{
  "n_layer": 15,
  "d_model": 160,
  "n_head": 2,
  "n_kv_head": 2,
  "head_dim": 64,
  "d_mlp": 1280,
  "vocab_size": 3471,
  "activation": "geglu",
  "norm": "rmsnorm",
  "norm_place": "pre",
  "norm_eps": 1e-06,
  "positions": "rope",
  "rope_base": 258000.0,
  "rope_fraction": 1.0,
  "qk_norm": true,
  "attn_scale": 0.176,
  "bias": "none",
  "tie_embeddings": true,
  "parallel_block": false,
  "extras": ["local attention windows", "paired heads", "shifted keys", "gated attention", "capped logits"],
  "init": "normal",
  "init_std_qkv": 0.0416,
  "init_std_o": 0.0,
  "init_std_up": 0.0416,
  "init_std_down": 0.0,
  "optimizer": "muon_variant",
  "lr": 0.0187,
  "lr_mult_down": 1.5,
  "beta1": 0.93,
  "lr_head": 0.0273,
  "warmup_steps": 0,
  "schedule": "wsd",
  "decay_fraction": 0.601,
  "decay_shape": "linear",
  "final_lr_fraction": 0.0,
  "batch_tokens": 131072,
  "seq_len": 512,
  "doc_mask": true,
  "train_tokens": 691100000,
  "steps": 5273,
  "dataset": "wikipedia_en"
}
Each number is 128 + 32 x the weight over its row's rms, rounded and kept within 0 to 255. Layers, rows and columns count from 0. Numbers have three digits each. The size before them is the row's rms in percent of the matrix's.

# up: layer 11 MLP up, 1280x160, rms 0.259, rows 1147-1172, columns 80-159
# down: layer 11 MLP down (transposed), 1280x160, rms 0.0465, rows 1147-1171, columns 80-159
# gate: layer 11 MLP gate, 1280x160, rms 0.237, rows 1148-1172, columns 80-159
up1147 104:126166070118100119146121124106105152074146141137142059154089162148118144151091087074117164069118099151146131168167093175127130076132154094131106110135151095136164126113138112144216135087095135188090119134174136127172107100116161156136116108
down1147 101:136072093089106123088138137128095141105131133121147133144132114102119074124186099128097108119103085111110164175126081149157064128118105054108138161147143096071151108120098166093135090140062145131128184180180146114138066075172163133141161115
gate1148 101:154127142123158081160131130134168133158142143173154092129137093189129175181157131031113109114173158092163127130160106094150092097092093114121079059171144117105126117127156159133084120147120108120068171094121125079088166148161150164126154141
up1148 103:126214140072064103116141124208176134102195097118122091122124157139123130158080094140187177144115127142139113160177088147178098104090195132128112154161110205056152166093173165102098140083096130144094127123137104127129119130135093176122140150
down1148 107:137087097140117113171155120115123199113107137153105137132146092168121101079154124106091085101134167113141067139108132123135180158136074195126100113098142145025097134100163151157107115170139140132098173113158146093102083125091163110144160078
gate1149 107:099104129153115070116168116139124138066109130160146124128137173114118103132181145142157115167115076131152065138137144083181065138108138152115054181125091141112146159133144145123146117155174050113122118164085159123166115140176123183135095124
up1149 102:099128206142072121139107131139110180103073168184130143133152162097122179147132188130097110150169118088128087155085118190150173116122141055114065122157099116139145166096096082130116193106163076097147135095086149128113058150144085130122108157
down1149 101:096134200107123115112098115160124109113116124135083120153147140179094095158129097155154146112108133144149172109139094144105105149138099164158119115163078158083103135153079138080159146070147095208100047080101145176164120109138167166121157152
gate1150 100:135135160109075139110130087178096176126125166112118082180180147071098101106140120237042088132018133110110106071083132125072110108099149132150188147095108123110143132083082097069100165146187163141058188120108093131182154166067153117151142106
up1150 099:193142097047112150141135057091177117132134104124137133102100136123116147152139138059185054133162117111128182127167081154173188097145115112121108125108135085094111116158148159167156111145089119165131110184098123159132060054133050122145070105
down1150 100:162122092149126161087142150113140096049135142088093141137157079135076154156135186151134072117168170159119171151112101106120121144118099157118096129191124102164126127165157128106119140130128127096158116142111089182129160132134136183091053115
gate1151 096:084116123130089161118140163231179161146163164143106136152127185110134110196111148170149102088154092110125143142115184202113147127128142123098116123114204098115086137103127110086127085123112139079166135141081098084161116070162121123135099103
up1151 099:144130176166116187158126146092087158123143163086178151183103090132050100148160173149104153105135146163105140139119083147054119172146144153092113127130146117126085092117102163081123143130143133203129190175118132126164156112150152135146142110
down1151 095:097103132120138089140108143101154085170126153134185151081173114151114112178160176140156172092114117126125092104138132074108126106100117140141168140111128139079157135134093098222121137072107114133112098115113144125106169115150150139103182083
gate1152 095:157113128092069082130133142067153117121114191120115194135121215120125088161111166166156133118149092132165112144176212146121111155113152088110123109093085050132061152142132119154089152165123150092086068147138118128201099145118145161123145127
up1152 096:126116097119116124095142175142089131121096203124085059162123138097123087151119089104126138105147124087049134071143090151140127156175115185119174173092186105181119132145113116160111104174102130112146112074076126120139062115149168098107125136
down1152 097:165158154096109185137127153124081181178131120120121160154155116115121176126144124112113141121103134106164118101143130133127179086096136132132139119123137104090038119060153178133106088143142080130135094216179161181183168134157050114113138178
gate1153 106:176128110090114142085120157146096131106116072143106129075111113062085124127134129163117163152082125104131127105106089153079086147101084124117142140092129095189107121107139167063143160150159227146128171028034077099109097172156153146103136141
up1153 101:186057083109100149102139107075151128119125079140125117139137164125198174151184143146169086101080100063136167090102105146072175057131139119093188116121142060102090133117155172114093122131096137120158146125112110119102158139092186081165186184
down1153 102:091110107160110124178143083129102129101136188119190135104132134126122163068092186168123136171122102140113129128091109079083078125081100093121157067195187147086113117155145091177179153088103156139168115117086127138104103172121120125120097166
gate1154 108:143156139146084155114143117202122080130157144114151105124117148070130130075146170161165117105142153128166091143112189118101148041097155105166121129151125101082084142143121149116092084079148097134141151159115106094122113155122127140154127071
up1154 107:088188144149107138130106150127086121115160119101149150091111083097166119096098135194160102150142122066179077140148166099098155132147163141120108108141078154121042132137139097115058153127124092091120169096134134147132132131057124136162123075
down1154 104:099114137095161152106108069181135129192137115186126098107177170125143103132189088055169098148154117103168161108139157173179149161125151132146161141173137126137136169149171116117114089167111116103063152098157118145169155067123108135230108061
gate1155 102:085140117176126152084058189076140141139200103118160153070095162138103079158107161138151168161169106191159133140136169128146096170155126111141129168146164125036092108117122138104110138115137131172143135127171121129117141107149144201072089147
up1155 102:176072117114116180162157140154092048124114092106174155113110097110134127125078158125097111057126116168136136146101141171106052105130188167155176148151143122112190114201168135182068101118132139082103172109109126162117065180143119132089081174
down1155 100:116128139111143129133129176108107103078156063138117085129134138103175052150114160128150193136123129111120106126132115105107127189109194093123102101122059145187098173137142104088153072106127148134145138112122161125135089093118061114102155081
gate1156 099:098124170150091201097134153152156145156156146097119139148130186135124118133098159096156136105194152143110162125119173142120128189079173107142153153163145042171080088156099153137105065085090154097148153130157100156128228151163170162134144077
up1156 099:194116139113102081135137146162163111134173117122150102081254069148122070122177115147142139114145179144174093115171118126135131103143108091103118116092106135135188127141157088127206137117073117155148142152127116119091107093049130177162111119
down1156 100:067106117109109166149097201122163150113142177112103162152112160130214108164104178165084106143082114123163120085145150099100097107114121115118067236089127125115138195172106141118120163160116109135167172086106164135108128157110084107148092162
gate1157 095:091097118123135143141196168171117123114086105154110122139040081161155132185144081154161145143077107122078154162116118143208139107141109083175123100121121149145080095119132123045097130180179170147038127071146171114136132105168158125190085122
up1157 097:131138125107133114162102078181132122125157107132170148144123078110129093124118144158122181155085177134096137093135154078125134135123121075102158160128163178148141126133165089125152142095125187126095185148109099134117021046145140141078071142
down1157 097:091160140116111151137133129183169080166156131116088120144078110095149134184166166136095094158092134111136113109102070167131080073103191172112068132142120134156128136134108155168168099128176075104134105115113180175119150150102116121107127111
gate1158 104:150108113114147162145138134111131108154170131094154086139118141093099207111139148138208124139099110113132217105130086129146139092104173137170183068133099148176138137165090138081191085129121097073109147101153140082171111103137145099160153087
up1158 100:129109143122105122134134102138088120140039110091149147127136140135172130126088168094125218149160086161089135111131113180117148091119158109136115097101101098176099160167142092124071081073189152154145151139115109143199076152156114200146112117
down1158 106:139108153110149141120128115102165157215124167143120137098125185097119130153127174159074094125090116155092150157129127096125111138109096173119144106085103055170167151113122145105142099160071124132084124098116117189181118135156106094114085217
gate1159 098:092163169133119166142159105122114160129125084095148169116106141104099124131149201124119114114128081188159130124129163104119098232131147161159139139139190141120140112163125153097082128184055170103120076137095158142128115119152125101128134154
up1159 101:172111103122097122112162116120122113135135119091105124126110107092106150113101141105052169122134140115156133127091119155120210103094128137064157153102103193084155141155139184110137137155173120164128085137050170141100094164115127137200127153
down1159 099:173144128205139096136134133092095166173141148191129095112156125145160074106158113088134134125155173145171110170159115086149082171127132175134097098115113123179171117117122140202138152081135121102075152104128103125175114161098145127092113100
gate1160 099:181154142094109097119138140136157107114134204127167080113129120161155132074175133152142208170152072104119153087123182127152179150083141163051133098201156101081137137181134178097163144148121097146121116125096101125083145187091166045140121124
up1160 102:128108096094132120111117135099092154074090126164113143170064133111097098160094159152103121148135144071122138179123144118148147156081121080154162156094089128089173086154103144148140130117072083150149065137152086114110131145154118120154122147
down1160 102:087143130157126197144140137161136129123149174107180165127132117107118130073140115092190087166168115163164164134124116131171164095122050109086105146151191102181129176103155086075155173118091106107156178135182166139140108083154134137033116182
gate1161 104:088107156139176206122148153125125177172179166144128138144108102152187149160132055123102081149154202115089057138142120166109075130149165137110119146117124085152141087110118120083128143105080138091156154098163092118110188153092149103137171137
up1161 101:111123104103137101170167153215126117077113136127160154114143144083130126090112160150168122141104097075145153160079132070151161100143163144166080123105155189132137102110118128132139113083143123177096132187114108121097117149098167139126167110
down1161 099:130126077115145099079137063137190126119088174129111132132118118166155105148131109068125155169128110146108132130196133184090068160141146139095148156108152084116150143097088128169074157118098166144089069073125102109139164086082135162160126077
gate1162 091:129119155086103072091117141130174113100136112131096121110101134145173119099154148162120089126141155110118128135105092144188073125093124148146145117105090171098121169152146115125158082112131148136139093124097121114117108110115133128094176102
up1162 090:124202187100110140117121138123192115121121151119100083086105160123143093139113192110113129117193108111139147102127106094162113113115122113123142139103121182115077158159088154139138091091175144087141172138123112188164120125146105161138119154
down1162 078:137131113134127141110106164134086139108123110111154130119189155187107141176146111103125133110144140154097101139153124154114151166142131143074150131105089129119115129154100152113144150126158142149166176156140139117104174122156137138142102144
gate1163 105:116134140138173159130110139133142130110147178144132215123135141137096123151190088119190139095123121116098101076133104166090087146126134188084164130165080104126099158173130160124162076132154085143057142181143137151068130172138141180156133143
up1163 104:127110102169140104139100152116166169082119129051086142132154152118119131191131155120096159120131112156120084110114065046175078175133155176117135096079145109178173128121172110149121134113153122148164112191126170096195121152092141090159145153
down1163 104:065132134159158099139132205094171095134114109095120142130169169032194169135173145106118125114136127172102098119122137094138130156179087129109146135139106136119167105115134126087109120182167142136131094111137086111103127092120155172165137105
gate1164 098:165105144131141159122084153077112138171122168121141136157188117186140090103182128089131141157144110157181085171132154060118175171122150159121110166099128145140174136113099102111196149169105128131099134103083149114107145081131217142135078173
up1164 097:137120123095089142111103151168074124119137125148099152095185137123141082130122117166160032124120156099152188112125075152116109087112146068128095114110133151129136189140144068125101137110103204193186105113140056144145162133148150123075115183
down1164 098:181134163164166131078136108090204086114127193092055116131166106106114110116171116136187165122042092124158105084080149109139128140122088146128143164140139145066155117128086115140145089142137096111103067164140113067119112193120150121140073083
gate1165 092:081085110127107173146086154136112139130132136078112129145095142163103171117071122151136148066072147144157117153111114146104061244133131090129119073142147149076093170140147137168120152132075089103136137184107148091103104163134099137096116190
up1165 089:134120090133201141164127125110180139140047183098167111127111134111150132147170136172062203133127081160155128152143149163156055135167137104098176133107181139112138123101117145081078138115080089183109148112072127116160104105103134133089146138
down1165 093:127107116127131172177169135113143099118169155137130085091094129115156118195132177137124081074104154124142119158063109185093104151119121099132192103122138176151125121153102068091124121109090150128113084166131148109096073171116125116117090139
gate1166 106:096120108102148100108096145141139126109166133144140110181138183096091125099026149160109155154142124112133158161118109163134127131083144104134092185108137152203142145099153174104134103082127119143154178099096156164143116106135135156159106134
up1166 103:084164067134173138105162128158088171111103129155163096123159134070100095109068169186088126119138107139152110169110082109160155107093167117158140140095129137119038148100117155144146109100111127157125151176144108135147138089084123182119096073
down1166 102:078124103145145106123058225089122141157134117178087134082113175161081174105144126122146130106119172092155169104158133158095162151162142104108103164120188151171031125115081127121155103128129146123124095131089147081101138123117112128127112137
gate1167 105:115175143129125129126165080111144135154144190180130167190116149187129112212139186094084112191121140125165090139157123124110068148085077145082105131148070116193082158137118140122139101144155157124168159091156111099114133136105140076125130109
up1167 107:117163147152090104135115103085108131119098092131070119168141141165142100097100171122119114180184074137168170112114101117140112133169113129067162156136081139094169165099171141169052186134163122133138123085163138092088120169171150167127143145
down1167 111:137154146139118116108145062103170058128103090161149174078110089174087169185109157140159088146093113175132128188163155126131123112147072112108137089097119185187110122147078155129120117107079114121127119126082156136107186109106174102138134121
gate1168 077:090082128106115158121143164086190104158113141194123092106178097109179097079128142099140161075175059110147105126103157204123134151161096177134084076155158164126167161127141215146179157124122136105088055057164118131148122127126062141119129077
up1168 086:063126187102113159088097134109144109149144183205108133099154100108142091117130108174114132117204112101118125190090127140146181136118146125152097152138124136167189146088122190142150094113173121099114089073101094203116134126155113138086110156
down1168 098:151144081142136142122134105198121155128143062037127129141040170182124158161120113103146117179073156157130128099161133072092099057108133131109157095137116090069063152152158040087099120132113126128148159176138183079120107130152111120150134142
gate1169 105:164180162116069112109135184146110122141158106105172048111148174125101124085076060097104123060155144149093078132128115120142139138193141129162096115109117161181122111141151070162160157119126111056147146154173129168122143126066102143137158070
up1169 102:116143114176135083160152164150098148139086143108106103048157160122214160115162125131115121167185088111115168123113176039131113118107142140135172081111090149121152127186119144175193154133137111168103139121157126197118144107181203138114097148
down1169 100:173146108123144158126171104121105217124127148127119101145199117083124141157099117116153119126135116098162140124166117173148085153127106191170099116120129067139131171140165141115153131136152160133131206113161064164154116134112104112134065212
gate1170 103:152159126079140126128134097140147135110168082136153143113158094128145159118158086141138190121069215096183073118130127147147187096173177095174123124134142138129117130088191138155125140109150187086088108116058122159191075117125137110146181135
up1170 105:106133076083140149123146176095142126128141068124144179085184090124107135126091141144159159129146118125140085111142113108135109129175171054157073135127160177150155101139177088086134173130160127071111093149107134106187160118122177125146137128
down1170 107:080120141149126050099124152117084115157102145070123116134155170131119126139157150092195131091108148124165105180110144158146151119119123132160102147124104081151153099136113123210199051101131162109107048116170124180106085135135157161168142111
gate1171 107:138147116147142146140116136122140128140175145121137129135131157111149124085114140169099122183059118095149132107136084175066150142123171097174139109118095102177108093137146182173158197113153153123182132132085188091153076158087158142093150110
up1171 100:155168113122145110128182112162146141119121162149110144145141097166145120131149132126112049112076125064093163126121179149082077125069151046140120098141119110148066104194155116136143124096123132043096091116144093123138189099125132133102130097
down1171 105:104088125117154132078134092101176113157177138066126157070070180134175109125130123159110163178173119095049138117089123152128039162104127158150149134151151147080081131151161213135130173111134124105142143130186086134163051111087112137117123153
gate1172 100:203127069127126180139115148189131144085141109105124178125126077110155118150117121156140139170102112082107123105175102113108171111100148120155138132119206088150157196124101144134184202115155159185140100144110110132133084169130192087132141150
up1172 095:146114135147134136079124159077172098168134103162183101095153153064178050131122095092187160143172158122054155104133146111167092118150088154137154156138180107151100149098084142155152122118132159129089127080165084173157119089103140160137106172